Weights of a small transformer language model: a variant of Muon for these matrices.
Each number is 128 + 24 x the weight over its row's rms, rounded and kept within 0 to 255. Layers, rows and columns count from 0. The size above them is the row's rms in percent of the matrix's.

# layer 7 MLP down (transposed), 512x128, rms 0.252, rows 459-476, columns 0-127
size [108 103  91 101  91 108 106 104 101  95  98 106  96  98 100  97  95  94]
[[153 154  76 128  97 112 118 143 158 146 101 142  91 140  98 132 114 141 153 146 138 139 152 104 114 129 121 167 168 124 131 108 153 158 113 113 101 148 139 120 109  90  88 130 117 130 147 126 112 139 141 122  83 143 147 121  88 110  96 166  89 139 160 135 115 129 147 126  79 157 141 191 119 124 132 134 131 114 133 150 164 102 118  70 101  98 153 106 102 137 150  84 147  98 173 157 159 112 117 128 111 112 153 154 123 160 117 163 143  88 161 107 125 161 123 104  97 134 137 131 107 122 134 121 147  97 145  91]
 [145 126 126 132 111 173 184 132  66 136 110 146 112 116 152 110  91 141 117 131 143 121  96 145 131 148 157 143 126 135 172  91 121 137  98 112 121  82 138 121 152 127 131 143  76 112 135 134 119 132  89 130 117 103 104 174 128 123 173  86 114 149 123 105 151 125 115 143 160 114  68 144 123 150 160 139 159 119 115 135 113 182 107 135 116 136 115 151 149 136 110 149 176  70 133 159 144  81 123 144 125 142  92 132 137 105 173 159  95 127 158 112 108 131 138  94 138 111 126 134  96 121 131 123 138 124 109  91]
 [162 121 134 169 121 135 172 121 122 114 105  88 119 105 127 113  99 141 128 151 127 133  98  98 114 120 127 127 124  93  98 134 153 124 186 159  96 108 113 131 110 159 140 164 101 140 142 172 128 142 136 181 134 140 156 117  69 175 161 128 118 119 113 121 127 131 117 112 163 112 103 119 129 103 131 161 114 108 143 157 132 161 104 139  85 146 128  96 145 126 102 146 158 134  93 103  79  98 117 119 110 158 134 141  80 152 140 136  96  80 134 130 122 154 153 124 155 112 102 175 132  95  94 137 105 119 127  92]
 [ 82 115 125  93 129 146  94 125 106 132 136 123 139 128 107 128 115 138  85 104 106 138 117  91 158 129  94 111 107 124 111 138 163  98 115 141 128 146 117 127 172 166 133 108 140 151 112 131 130 112 122 149 154 131  92 101 123 136 105 117 149 141  96 108 134 115 158 126 141 102 115 109 110 115 138 135 140  97 161 147 140 103 156 121 114 163 118 116  69 107 110 139 124 132 114 129 142 119 108 102 146 110 217 144 144 131  98  68 159  90 136 111 159 115 108 128  64  89  81 105 105 149 155 155 161 123 159 125]
 [125 138 103  75 128  96 152 111 146 107 133 126 103 155 118 146  84 142 113 121 138  95 173  88 136 144 120 108 132 124 119  95 159 151 128 117  94 150 119  93  95 147 121 126 162  89  82  86 166 125 141 116  87 123 161 101 121 145 143  96 163 138 162 143 143 117 123 170 129 162 152 152 146 116 116 144 131  99 113  87 124 146 178 169 154 129  91 169 148 138 114 107  95 111 129 100  97 134 114 127 145 138 104 151 151 143 174 117 156 134 116 108 164 112 164 129 109 164 156  93 129 150 131 115 134 146 135 121]
 [145 132 107 126 137 151  60 122 135 148 165 129  84 124 144 121 120  89 162 133 121 157 139 109 150 141 125 117 130 145 138  83 134 136 122 146  98 157 152 110 122 128 141 107 103 152 201 125 122 169 118  61 124 155 110 152 138 135 141 149 149 117 157 100 138  70 135 131 122 123 116 142 112 128 125 142 134 114 135 133  98 124 125 139 146 148 116  99 152 110 122 105  89 123 149 125 170 122 138 116  80 101 115 136 149  91 145 173 149 143 121 161 172 129 115 168  76 122 143  81 137 138 132 115  88 158 106 159]
 [ 92 122 126 120 148 140 118  95  22 125 109 135 116 151 143 125  88 113 149 140 140 118 150 149 129 176 113 136 140 120 130 138 137  74  87 103 141 153  81 167 144 122 139 111 142 154 143 112 107 149 146 136 119 100 112 129 132  75  87 135  89  97 153 170 170 134  99 158 101 113 124 121 111 166 107 103 115 111 159 128 135  81 126 157 118 143 152 124 150 102 153 141 130 158 155 130 124 152 130 144 127 140 116 135 143 113 143 171 106  99 134 149 124 105  86 122 136 144 153 102 121 121 130 112 159 126  98 139]
 [162 125 144 104 132 118 128 138 112 128 148 124 128 123 136 155 137  68 139 161  87  58 134  78 162 133 165 118  89  92 164 145 126 129 133 152 164 133 126 110 134 143 116 115 148  82 125 127 106 115 162 105 123 153 164 114 128  73  91 148  77 112 143  98 124 139 185 131 142 166 164  78 113 170 119  98 147 147  85 120 147 143  96 112 125 128 146 154 155 135 125 132 129 109 101 143 135 156 150  83 161 144 133 121 115 123 111 146 127  97 121 134 119 140 133 151 124 158 107 145 144 102 114 103 119 123 124 139]
 [105 157 133 135 170 141 160 102  75 125 140 104  81 101 138 118 141 144 146 133 141 112 155 165 117 132 121 136 114 121 116  84  64 124 149 147 162 120 123 153  99 116 157 142 121 107 143 146 136 155 122 105 151 117 157 115 117 110 130 134 150 123 172 100 137 138 113 120 119 129 136 112 152 160  79 107  96 106 135 136 120 135 106  91 131 141 118 179 127 117 148 146 155 125 118 121 116 123  87 142 132 130 150 150 135 161 137 120 139 109 123 132 156 135  96  86 138 174 149  95  81 117  49  81  76 134 129 115]
 [105 122 182 133 125 127 153 141  83 161 141 148 103 172 130 121 144 139  53 126 102 110 152 129 136 103 135 103 110 117 123  98 153 133 145 149  92  78 130 184 104 180 123 146 141 119 131 115 112 140 133  80 131 153 131 130 138 109 111 143 134 114 129  77 127  78 123 135 140 144 112 123 143 127 130 173 104 114 138 120  89 178 168 115 134 142 130 135 171 140 108 135 120 124  87 114 101 165  88  84 126 118 121 184  92 143 104 148 144 110 118 143 137 121 114 124 114 149 126 114 141 112 159 100 141 133 111 141]
 [172 122 125 130 135 118 182 143 169  90 137  79 154 145 139 154 132 128 150 128 130 114 154 122 114 156 119 172 123  91 120 120 143 120 105 101 173 108 116 135 115 170 115 165 102 109 135 147 152 160 136 124 108 110 123 146 142 130 132 160 101 144 143  98 130 124 153 104 157 129 125 157 104  83 131 130 137 123  96 149  72 133 125 160 152 117 154  83 117 149 149 110 111  93 153  90 124 156 139 116 159 120 129 109 112 153 141  71 110  89 113 176  91 107 154 121 128 130 177 174 104 149 140 133 160 133 124 134]
 [124 151 163 114 103 128 110 112 194 145  98 105 126 129 122 157 133 131 164 143 158  53 125 133 128 135 131 161 169 112 103 136  91 153 108 138 122 121 114 135  95  86 163 116 171  68 111 106 120 138 176 141 169 155 121 163 138  85 107 140 118 158 155 116 116 134 124 107 110 120 109 131 157 145 111 119 122 138  92  78 114 131 162 130 138 119 136 136 103 170 111 122 182 137 124 121 165 131 122 128 103 152 110 133 101 142 114 104 135 117  81 106 153 135 125 106 137 106 130 103 152 110 137 123 120 108 132 174]
 [142  96 138 137 120 182 148 139 156 117  85 127 128 153 117 124 121 160 128 138 125  84 118 129 155 134 155  91 127 104 142 100 136 104 125 110 152 110 137 151 131 139 147 127 102 140  96 151 164 210 102  95 145 164 128 168 110 136 138  95 117 135 160 165 139  96 129 127 119 125 144 148 134 139 100 101 140 122 137  93 139  68 105  76 122 125 103 161 120 117 155 159 126 136 144 138 161 124 140 153  98 150 145 143 104 120 102 101 116 118  92 143 154 108  96 139 107 100 146 103 155 157 120 178 156 155 102 100]
 [109 142 144 133 116 122 116  78  98 113 115  90 168 108 137 113 117 161 146 135 117 119 133 151  92 161 134 163 131 135  97 195  94 124 136 106 125  84 117 143 151 124 122  92 108 120 122 120 113 145 130 147 143 127 130 149 100 160 123 165 150 105 140 124 167 117  88 111 116 149 191 129 144  93 117 166  89 104 108 131 135 149 117 151 121 149 151 130 132 135 153 132 113 173 111 123 147 121 115 156 137 145 111 160 110 119 119 151 127  57 108 105 163 109 139 151 114 141  89 109  76 104 139 132 151 118 129  68]
 [145  91 147 139  93 154  89 145 145 146 153 161 109  96  94 115 128 112 136 115 183  92 106 148 106 129  88 109 148 104 143 139 117 159 151 124 107 151 182 131  95 119 123  88 104 116 116 101 153 145 135 120 129 167 145 111 129 114 141 149 112 157 110 144 159 122 139 138 126 162 110 118 108 108 137 132  97 140  84 120 129  83 128  82 130 105 104  99 153 149 125 153 129 147 179 110 169 134 130 114 133 133 127 112 135 175 114  66 154  70 113 129 109 111 113 169 135 130 121 129 162  92 139 123 144 140 151  92]
 [123 130 146 121 112  99 130 124 121 149 159 101 134 172 142 134  92 139 126 113 164 145 165  99 166 116 160 123 107 127 100 118 100 138 141 120 100 149 117 133  88 147 143 130 115 129  91  94  97  73 149 142 116 113 175  95 131 152 170 139 123  97 129 112 184 135 155 121  94 107 118 152  81 152 113 145 129 148 145 180 123 101 126 156 119 170 113 119  92  98 119 129 100 101 161 129 145 107 145 126 127 162 107 125 144 141 131  83 116 112 129 170 150 136 159 161 140 135 129 125 136 100 117 184 127  99  80 142]
 [130 129 155 137 152 103 131 156 180 168 111 126 119 138 120  98 107 123 165 127 161 150 140 135 150 115 129 157 139 170 149  86 125 125 102 121 136 141 112 185 146 122 116 129 118 106 112 143 134 120  84 160 134 150 125 168 101 176 159 122 168 111 129 125 123 105 148 111 154 101 184 160 156 127 140  98 101 114 135 120 114 125 160 149 150 117 128 116 129  90 149 128  90 133  96 115 119 129  81 119 152  88 133 145 134 110 117 127 132  62 149  90 120 109 106 106 158 150 109  95  97 127 186 141  89 138 137 141]
 [109 147 128  87 126  66 152 132 140 150 143 112 118 121 117  98 169 112 130 139 137 156 114 116 137 128 127 125 145 153  77 140 111 132  81 131 131 148 128 164 132 108  29 116 120 156 134 103 102 127  95 133  91 130 135 100 159 148 172 158 137 126 127 117 151 110 137 120 114  98  98 128 159 124 123 139 105 121 168 125 103  93 143 134 109 150 162 116 131 149 101 127 120 102 158 149 131 175 129 144  95 138 159 143 109 114 131  93 139  89 105 147 122 157 158 122 129 128 147 140 142 123 117 163 117  91 155 192]]
# layer 7 MLP gate, 512x128, rms 0.28, rows 460-477, columns 0-127
size [103 100  98  90 108 115  98 100  89  97 103  97  97  99 102  95  99 116]
[[ 76 139 143 121 127 127  74  85 130 102 168 111 148  68 167 126 105 181 153 124 127 139 155 151 116 127 145 133 167 127 154 146 124 132 146 129  98 142 123 155 112 102 106 138 145 137 109 161 118 155 133 147  92 108  98 107 145 125 117 110 140 147 135  85 120  97 158 101  79 135 157 134 149 133 138 129 127 116 142 112 112 129 155 144  93 139 115 141 148  70 172 117 103 177 143 116 110 141 129 133 138 150 150 134 143 153 148 132 103 161 147 154 148 125 120 104 116 101 135 171 136 125 120  86  97 125 167  70]
 [158 156 142 117 145 154 151 102 118 158 128 132 124 131 112 127 133 101 134 142 104 136 139 153 131 117 124  98 116 109 114 109 109 141 154 107  90 133 103 165 158 165 121 129 108 147 123 145 119 104 168 177 153 110  99 124 100 157  94 121 111 149 109 143 141 100 133 146 146 149 125  90 101 148 123 110 119 105 120 122  97  79 143  98 103 101  93 129 155 107 149 145 160 141 114 127 124 178 149 104 139  93  93  84 139 203  87 120 116 172  97 117 114 120 139 129 145  87  80 160 168 147 102  97 141 135 106 125]
 [121 122 123 103 138 117 171 128 129 142 129 129 145 134 135 119  81 138 133 159 120 114 135  75  81 108 176 146 119 136 156 121 133 116 172  93 145 116 105 166 193 142 149 139 147 163 140 149 159 115 102 104 120  98 125 117 168 125 126 127 140 118  89 127 119 164 166 130  76 135  99 100 150 102  93  96 102 140 144 141  89 143 139 146 171 102 154 142  73 112 144 148 151 135 120 102  98 102 109 143 108 119 119 118  92 156  93 127 161 115 127 115 151 122 137 118 131 111 187 144 141 112 131  89 125 124 130 159]
 [ 76 112 113 137 144 112 138 135 148 119 110 113 118 141 114 130 133 137 115  60 112 113 164 113 130 151 126 106 132 130 119 166 155 118 164 148 142 129  98 133 159 162 135  96 113 128 161 105 126  87 184 118 111 134 121 150 116  99 150  72 118  73 129 104 121 145  89 162  94 118 129 147 154 132 139 127 124 130  95 130 121  92 164 159 139 145 112 119 136 144 138 149 120  96 106  70 121 116 120 136 108 106 166 121 121 112 135 131 135 135  96 152 106  90 135 106 172 177 120 109 145 136 110 137 121  72  81  96]
 [128 122 138 133 153 117 127 102 166 147 156 134 108  76  77 168 128 107 146 114  31 150 139 162 167 143 131 115 161 107 147 131 145 105 169 115 166 143 151 112  95 142 100  94 113 114 125 130 138 121 173  74 113 122  92 137 144 146 142 164 131 133 115 142 116 114 163  86 158  95  84  93 133 124 118 124 139 128 123 145 101 145 117 118 114 121 145 142 125 109 180 111 131 153 146 125 146 146  79 128 106 153 121 133 113  94 142 136 128 141 163 147 128 165 128 142 126  88 145 106 110 115 137 114 124 127 110 147]
 [144 125 174  88 123 184  92 130 147 122 133 172 129 135 108 130 127 115 150 129 108 152 123 106 122 103 123  97 121 128 177 122 152 145  81 161 114 155 115  90 119 114 140 129 106 131 142 181 139  97 164  82 131 134 137 163 129 122 141 105  88 104 116 167 119 139 156 141 113 183 114 107 140  91 102 133 147 104 147 102 150 136 136  97 120 156 152 127 112 115 134 115 122 117 108  91 147 133 167 120 136 108 159  87 137 120 139 172  88 146 150 133 149 111 155 112 121 114 120 168 148 133 138 134 128  64 177 128]
 [132 119 122  92 129 118 122  98 122 123 107 154 147 104 141 132  94 151  88  95 143 125 200 108 119 134  96  79 136 132 161 110 105 117 121 129 126  90 142  84 163 137 146  72 159 100  82 157 147 147 135 156 154 116 123 121 141 131 123 122 112 104 119 136  88 148 113 151  82 116 129 114 112 103 177  88 125 158 112 106 126 154 115 106 112 117 117 159 111 124 131 130 124 118 150 121 143  94 152 131 116  74 148 116 128 108  99 117 111 167 116 134 142 159 136 164 157 136 130 135 114  87 104 127 105 182 141 177]
 [110 136 106 116 114 150  58 137 119 120 134 141 188 149 139 140 131  94 118  99 144 150 121 148  82 163 105 117 130 108 136 195 129 130 124  72 125 104 124 121 140 104  96  86 133 138 109 138 142 178 130 116 127 139 121 163 112 147 152 136 121 138 169 106  91 146  96 110 116 139 188 109 146 134  93 134 120 131 175 112 109  95 154 101 119 137 134 165 148 137 139 146 138 123 130 105 144 138  90 160 149 130 150 120 138 122 169 151 129 149 157 151 130 140  90  97 112 149 122 151 123  98  78 155 129 144 128  96]
 [ 72 175  81 115 168  95 118 170 127 149 102 106 135 161 126 120 152 103 113  97 137 124  92 148 164 136 116  96 121 107 128 141 150 135 119 105 152 133 107 131 118 106 118 100 124 136 103 108 135 121 134 168  66 105 121  99 147  85 139 169 164 126 158 102 146 144 114  98 108 143 134 152 120 115 115 145 148 142 115 114 144 165 125 141 109 125 124 152 106  95 116 108 139 134 133 106 115  90 148 152 102  91 126 130 109  76 192 126 133 108  78 125 136  98 109  90 162 134 118 138 136 149 112 109  78 125 135 138]
 [111 116 124 100 117 174 105 126 134 110 129 126 101  79 175 134 110 144 117 122 125  89 133 125 131 103 134 146 109 201 114 147 106 147 106 176 138 136  83  92 108 119 145 143 139 132  99 180  82 126 141 131 112 132 113 145 125 158 142 119 161 136  80 125 169 144  97 131 143 112 152 121 115 113 139 104 110 119 156 170 165 165 159 126 163 127 140 121 114 125 163 136 105 131 134 133 120 110 128  74 141  99  73  99 140 113  99 130  77 132 132 150 119 172 113 164 142 166 145 129 120 127 130 141 137 121 125  92]
 [ 70 126 120 135 119 125 142 139 100 123 128 137  98  94 152 119  89 126 117 109 124 132 166 129 114 116 140 149  84 116 159 140 137  96 133 162 142 149 124  90 120 144 175 109 108 189 116  97 151 114 150 121 117 112 149 197 160 178 123  87 109 105 141 123 167 126 117  92 167 158 125 102 114  92 116 127 130 127 155 148  87 134 125 103 156  99 127 109 137 147 126 160 131 153 131 104 113 102 132 140 120 125 143 138 117 115 103  91 160 128  96 118 132  81  78 129  99 122 101 150 113 148 105 135 149 164 153  99]
 [117 128 137 129 152 170 145 113 131 150 174 145 140 119 155 143 124 151 164 130  92 150 140 113 154 116 132 100 155 142 134 141  97 137 116 125 121 129  86  89 120 135  78 128 139 133 122 130 160  78 122 128 117 128  89 181 109 109  88 118 137 126 104 124 116 130 110 150  97 112 153 122 150 114 105 127 146 145 101 146  69 133 167 153 141 104 116 108 104 142 161 106 158 145 120 140  99  93 126 159 149 122  95 122  92  89  83 162  91 152 105 110 159  99 147 160 151 170  90 102  81 136 127 149 115 140 113  99]
 [117 123 103 138 122 142 110 105 132  72 124 167 151 134 114 144 143 138 106 139 113 179 156 109 101 129 139 152 125 167 132 118 123  94 133 101  99 101 131 140  99  96 105 118 132 173 126  89 126 111 128 121 130 152 138 114 107 115 119  96  95 106 160 112 134 123 162 113 143 161 126 152 126  92 119 185 131 161  99  97 119 128 125 106 106 151 120 181 119 153 157 126 146 140 134  97 147 136 137 120 131 143 104  64 162  87 158 148 119 142 115 123 100 178 128 131 145 116 187 111  86 130 120  84 111 130 151 173]
 [131 142 130 106 120 137 117 135 132 115 135 158 161 141 135 181  78 146 112 124 118 131 180 139 100 131 104 159 190 113 169 115  99 116  93 116 112 121 133 119 123 167  92 114 143 127 136 136 146 139 150 117 159 133 146 132 140 111 132 136 152 124 118 109 137 105 146  98 143 132 161  73  89 114 131 184 120 135 121 106 108 128 113  85  93 142 119 175 119 112 112 124 108 119  81 155 147 158 138  59  90 127 139 108 130 133 172 110 130 129 117 146 132 126 155 134 149 108 132 197  90 133 152 139 150 132 160 130]
 [113 127 155 119 116 187 101 105 149 163  99 137  85 137 129 118 114 112 110 101 103 142 145 110 166 115 127 128 118 149 116 154 114 121 108 179 151 139 155 142 115 138 165 123 151 156  98 134 127 126 124 144 164 143 169 136 111  99 125 164  72 130 160 152  93 145 172 139 121 113 127 160 121 108 140 122 142 141 139  85 116 125  80 109 109 127 107 106 116 177 157 162 118 168 147 149 144 132 113  95 133 158 115 109 146 174 101 138 108 107 141 145 134  99 142 137  95 161 143 114 106 149 109  57 112 124 126 104]
 [149 134 161 173 110 165 130 102 122  81 147 154 112 120  90  87 121 133 105 154 101  99 163 115  99 147 152 105 160 133 139 150 159 121 178 141 147 140  95 119 139 145 135 120 131  54 129 102 126 103 147 127 139 114 110  79 110 139 150 152 133 118 165  79 108 102 125  81 113 116 154 120 133 148 160 149  96 159 151 126 101 124 133 129 113 146 132 150 154 174 101 147 148 109 148 141 133 143 101 104 109 119 152  87 110 123 141 139  99 123 141 138 143 132 163  78 135 114 153 124 133 105  85 156 118  97 109 130]
 [135 128 105 122 123 139 175 104 126 131 103 124 127 147  81 113 129 128 131 107 139 127 130 131 133 117 117 149 133 169 159 180 140 130 102  99 138 162 117  82 109 118  99 146 177 125 144 119 130 113 126  92  90 111 137 100 118  85 139  80 133 118 156 105  93 130 135 141  96 171 139 166 103 120 137 167 160 133 128 134 153  80 178 147 127 120 140 138 130 170 142 120 167 109 103 175 111 106 134 110 111 152 156 157 151 104 108  87 118 122 106 156 131 161 134 129 162 144 154  68 138 137 159 153 156 127 120 159]
 [130 105 140 155 130 149 117  94 183 133 145 139 158 136 119 121  92  91  86 132 102  81 130 155 110 111 149 127 123 124  72 149 147 131  69 136 131 129 124 154 118 174  91  95 124 126 136 115 125 131 112  74 126  99 131 102 153 184 156 106 148 135 127 106 183 111 132 126 131 100 112 149 129  91 119 163 117 114 125 119 147  84 149 112 116 107 116 126 153 161 129 154 110 107 106 138 150 111 131 127 157 121 122 111  96 163 140 154 163 106 117  90 107 122  98 143 100 137 114 154 153 116  85 128 122  80 105 152]]
# layer 7 MLP up, 512x128, rms 0.265, rows 460-477, columns 0-127
size [103  95  97  95 106 105  98  97  95  95 102  95  98 104 100  95  99 112]
[[117 119 128 145 115 120  83 159 103 140 148 140 136 108 160 146 107 162 114 118 112 133 126 121 139 122 128 103 159 140 170 153 147 117 122 112 118 154 125 182  97  97 139 120  91  94 176 149 142 120  74 131 141 136 128 123 169 150 152 147 161 136 132  93 123 141 144  76 124 143 140 127 127 154  90 115 139  91 131 156 140 166  86 108 139 124 162 139 120 131 140 124 131 123 120 144 107  94 118 105 115 166 160 133 102 128 147 144  77 114 152 123 146 176 137  80 184 132 140 121 145 115 170  93 122 164 170  97]
 [139 141 152 104 115 164 127 191 132 176 137 147 152  98 121 124 137 125 125 104  97 126  88 126 175 157 117 128 119 121 102 156 123 165 143  94  99 104 118 116  91 121 126 158 117 134 167  59 107 131 161 153 116 110 126 131 163 118 134 127 113 114 139 117 101 114 107 125 131 140  75 109  80 118 155 169  99 112 134 101 132 121 115 117 127 147 162 115 143 122 149 112 154 112  99 148 150 170 145  87 144 126 112 130  85 146 131 152 147 101 158 118 150 136  97 150 140  95 104 116 147 155  82 120 142 142 169 165]
 [119 144 122  86 121 127 114 174 160 142  94  94 160 137 127 121 146 128 137 129 112 134  98  83 171 139 121 114 127 107 153 144 144 105  96 140 141 168 144 138 143 155 127 122 120 174 134 108 107 146 131 139 106 154 115 161 132 138 103  97 100 142 146  90 153  91 149 158 170 168  89 154 111 152 102 125  97 114 148 113 141 152 111 136 100 158 139 121  84 130 125 126 165 162 150 122 115 109  96 155 183 151  72 161 155  91 142  97 148 174 159 114 109 114  91 145 125 155 137 108 112 140 104 121 110 122 141 132]
 [122 123 100 102 186 151 150 151  82 126 148  93 155 129 103 110 122 192 121 105 148 161 144 116 157 151 127  84 125 138 136 149 119 141 152 142 150 103  75 158 126 109 110 141 139 152 146 143 115  85 173 141 105 140 119 130 125 175 103 163 138 128 136 129 121 118 102 116 112 110 131 133 155  71 148 168 105 103 137 124 120  92  95  70 119 112 132 113 106  97 121 131 147 135 157 125 142 154 127 140 144 119 166 120 117  91 131 147  95 133 130 134 172 157 138  84 121 141 112 154 115  89 158 150 120 132 117 159]
 [163 137 142 145 131 135 140 114 147 105 126 173 128 147 112 134 144 126 180 138 124 132 130 115 145 120 135  79 157 163 112 111 151 114 134 146 126  86 135 102 146 132 144 181  95 106 120 123 138 102 151 161 192 175 145 119  95 105 124 146  97 167 129 156 118 162 179 118 126 138 139 121 124 122 136 106 116 133 110  86 155 130 147 124 155 184 108 133 128 119 162 140  97 164 106 123 119 117 114 119 161  67 141 126 129 147 124 141 113 126 156 168 113  79 129 124  97 134 104 133  99  79 107 131 157 153 128 166]
 [130 148 118  93 106 111 137 154 150 113 136 126 105 121 144 173 114 131 141 135 114 111 167 129  86 154 155  95 100 132 117 133 167 122 112 138 133 124 135 156 127 175 123 101 123 128 135 129 134 141 118 141 127 155 164  85 102 147  96  70 106 117 152 133 143 107 152 104 146 162 111 116 129 172 131 127 145 147  93 110 112 148 105  97 107 171 143 114 118 141 140 198 145 144 120 157 136 133 133 189 135  63 143 107 128  94 157 154 131 128 148  84 125 107  93 132 138 160 106 112 151 146  69 158 135 109 131 129]
 [120  94 197 133 138 134 119 110  70 116 142  83 128 150 159 168 106 149 142 132 150 138 147 115 160 100 131 134 148 141 137 112 125 146 135 128 152  69  94 157 110 108 158 150 127  81 130 129 117 137 145 105 126 119 138 114  85  91  95 118 108 160 126 131 141 128 140 152 159 110 131 103 120 159  88 112 150 178 128 108 150 132 129 160 121  86 120 152 163 143 151 132  97 127 132 136 112  93 114 146 141 109 135  98 105 112 147 147 140 150 106  99 142 166 151  97 145 121 199 146 141 120 108 133 172 141 117 101]
 [155 117  94 127 147 136  83 130  86 120 105 179  73 139 173 142 147 120 150  88 118 144 127 124 136 130 121 117 123 103 136 129 133  97 133 167 172 121 125 156 123 151 166 104 113 123 127 110 123 145 123 118  95 130  76 118 156 114 138 120 133 109 174 137 113 161 130 110  93 120 155 157 165 121 148 132 118 157 105 100 156 122 124 118 114 122 152 132 111 180 109 111  79 150 123 133  89 142 124 186 141 111 143 150  70 100 138  97 127 103  79 153 110 103  96 107 106 135 132 132 100 137  86 141 121 149 111 120]
 [118 109 149  94 167 109  97  86 103 103 107  93 189  99  99 120 172 121 124 116 110 111 116 107 109 117 127 141 152 107 117 121 110 119 144 116 142 138 113 113 110 122 141 133 167 108 123 120 148 117 146 136 153 132 152  88 143 162 102 114 141 140 163  96 141 125 145 173 131 146 133 105 182  98 142 109  90 111 104 114 155 149 139 139  85 116  85 126 111  97 124 121 156 123 156 167 142 144 165 133 133 124 116 116 137 123 182 129  51 125 140 139 137  84 151  84  88 123 114 133 137 131  83 128 114 132 121  99]
 [105 122 102  61 124  81 139 126 138 121 135 128 114  85 102 105 129 133 159 133 136 138 128 105 135  72  92  83 145 137 136 115 123 106 110 114 154 102 131 122 131 125 144 117 127 128 111 155  89 142 105  84  99  98 167 146 111 134 165  93 147 142 101 121 115 160 133 128 108 137  97 123 146 113 165 149 149 119 166 135 139 109  99 148 124 183 158 123 129  93 149 110  91 112 187 142 185 150 105 158  89 100 132 137  76 152 132 135 128 117 111 127 133 159 112 139 128 124 129 111 171 146 113  98 107 130 114 112]
 [149 106 110 119 131 137 132  98 136  97 144 134 139 148 179 118 152 143 113 106 127 151 110  90 130 177 103 125 163 144 105 121 137 113 140 147 155 114 116 135 160 123 125 119 135 161 130 117 146  95 110 139 120 136  95 111 151 121 161 129 104 123 136 109  67 133 127 144 103 140  89  91  74 151 121 163 138 116 127 181 166 166  92 116 172 117 120 150 140  74 177 128  91 107  78 120  91 158 119 122 115 168 156 104 128  91 175 133 103  96 131 144 130 136 109 122 130 139 164 120 121 137 123 135 127  96 133 157]
 [164 163 134 151  71 124 173 133 147 113 171 140 125 125 150 125 133 124 134 124 162 151 143 112 113 113 130  89 138 163 132  93 132 102 194 142 121  86 107 189 109 140 120  96 138 117 129 113  88 145 149 157 149 136 144 138  81 123 139 165 110 159 119 135 143 145 160 121 107 132 120 150 111 157 110 100 122 120 129 134 135  90 122 113 180 137 130 113 104 151 143 147 136 140  96 149 140 121  89 122 185 156 155 134 163 137 126  76 123 123 143 111 101 105  94 136 157 126 107 113 147 142 105 130 131  88 104  89]
 [165 115 107  74  76 119 104 137 109 114 127 111 141 148 169 124 119 150 121 159 115 154 119  94 170 138 149  97 157 142 124  93 124  97 130 114 121  80 138 131 140 143 161 138 118 122 157 134  86 114 138  96 135 136 162 135 100 148 108 153 137 126 127 159 107 130 171 127 132 132 103 124 160 129 136 142 115 131 143 115 118 126 140 138 172 161 120  99  95 137 163 116 104 131 113 132 120 130 100 115 122 133 184 131 177 113 146 195 113 109  77 129 105 126 148 113 107 185 101 146  82 175 131 130 138 111 128 160]
 [ 96 142 169 166 138 157  83 131 107 143 117 133 124 122 126 120 142  76 137 130 140 154 100 125 128 132 108 144 108  91 126 140 153 148 122 132 198 147 128 140 127 150 142 139 114 118 145 132 163 127 113 136 120 137 120 156  97 123 129 178 122 146 163  75 144 118 149 131 120 116 121 131  96 138  61 150 113 137 117  99  73 133 147  84 140 158 124 150 133 146 190  93 106 130 111 105 140 123 139 124 101 131 114 146 150 167 100 124 161 151 115 137 154  77 127 156 123  95 176 116 124 118 172 102 111 123 159 120]
 [132 125 190 102  96 113 109 101 105 136 139 133 131 131 110 169 119 123 156 116 166 144 159 105 122 128 108  75 145  64 129 151 126 168  97 157 140 106 180 142 109 129 127 120 115 185 105 103 130 136 139 123 142 125 151 150 130 148 149 158 123 174 153 138 139 140 131 109 136 117 122  94 121 173  88 125 148 165 117 142 109 131 129 153 150 105 108 109 105 104 150 120 175 119 115 129 137 105 124 138 140 137 107 157 125 106  63  90 161 111 143 142 113 108 122 135  92 175  91 136 151 107 147 126 136 118  90 151]
 [197 105 158 115 172 139 138 154 132  99 105  96  96 159 107 115 139 144 151 132 127 105 150 156 129 141 157 123 137 131 140 142 156 135 150 133  88 131 155 125 142  90  65  89 128 117 160 117 115 136 104  92 136 139 157 152 138 132 162 145 158 141  90 165 109 148 146 151  78 182 129 112 143 120 145 104 106 109 140 115  92 167 123 148 104 117 155  81 160 141 114 149 134 157 110 135 127 156 155 130  94 118 143 108 163 116 142 118 132  94 155 132 122 125 144 129 152 111 136 104 149 106 157 143 131 189 113 124]
 [ 86 167 117  86 141 157 137 121 148 122 162 111 157 110 137  92  77 108 107 151 141 138 126 130 123 130 126 138  97 133  81 124 154 130 131 128 146 175 120  96 130 134 133  97 145  80 124 113 122  94  77 123 125 101  93 143 125 105 135 125 101  77 123 126 127 125 100  71  98 105 147 157 101 164 147 117 148 142 101 187 133 157 149 118 154 150 131 123 130 134 157 117  86 112 153 150 143 122  77  98 155 134  95 171 145 136 145 111 146 124 139 153 102 125 107 164 129 117 132 128 134  98 105 126 126  75 131 145]
 [ 91 107 130 120 142 144 117 147 136 119 128 151 121 150 127 112 143 117 101 128 117 132 161 126 106 125 131 140 162 116 166  84 152 158 155 116 141 174 156 132 126 162  95 121 117 164 151  95 100 139 117 142 112 141 141 127 148 115 149 106 105 194 116 125 140  83 119 110  85 171 137 157 130 128  83 114 116 133 130 126 135 138 137 136 140  82 114 167  76 156 147 147 150 124  97 137 128 154 133 143 161 133 118  95 136 158 122 164 123  98 123  76 135  69 146 139 131 119 134 153  76 135 110 142 178  70 132 136]]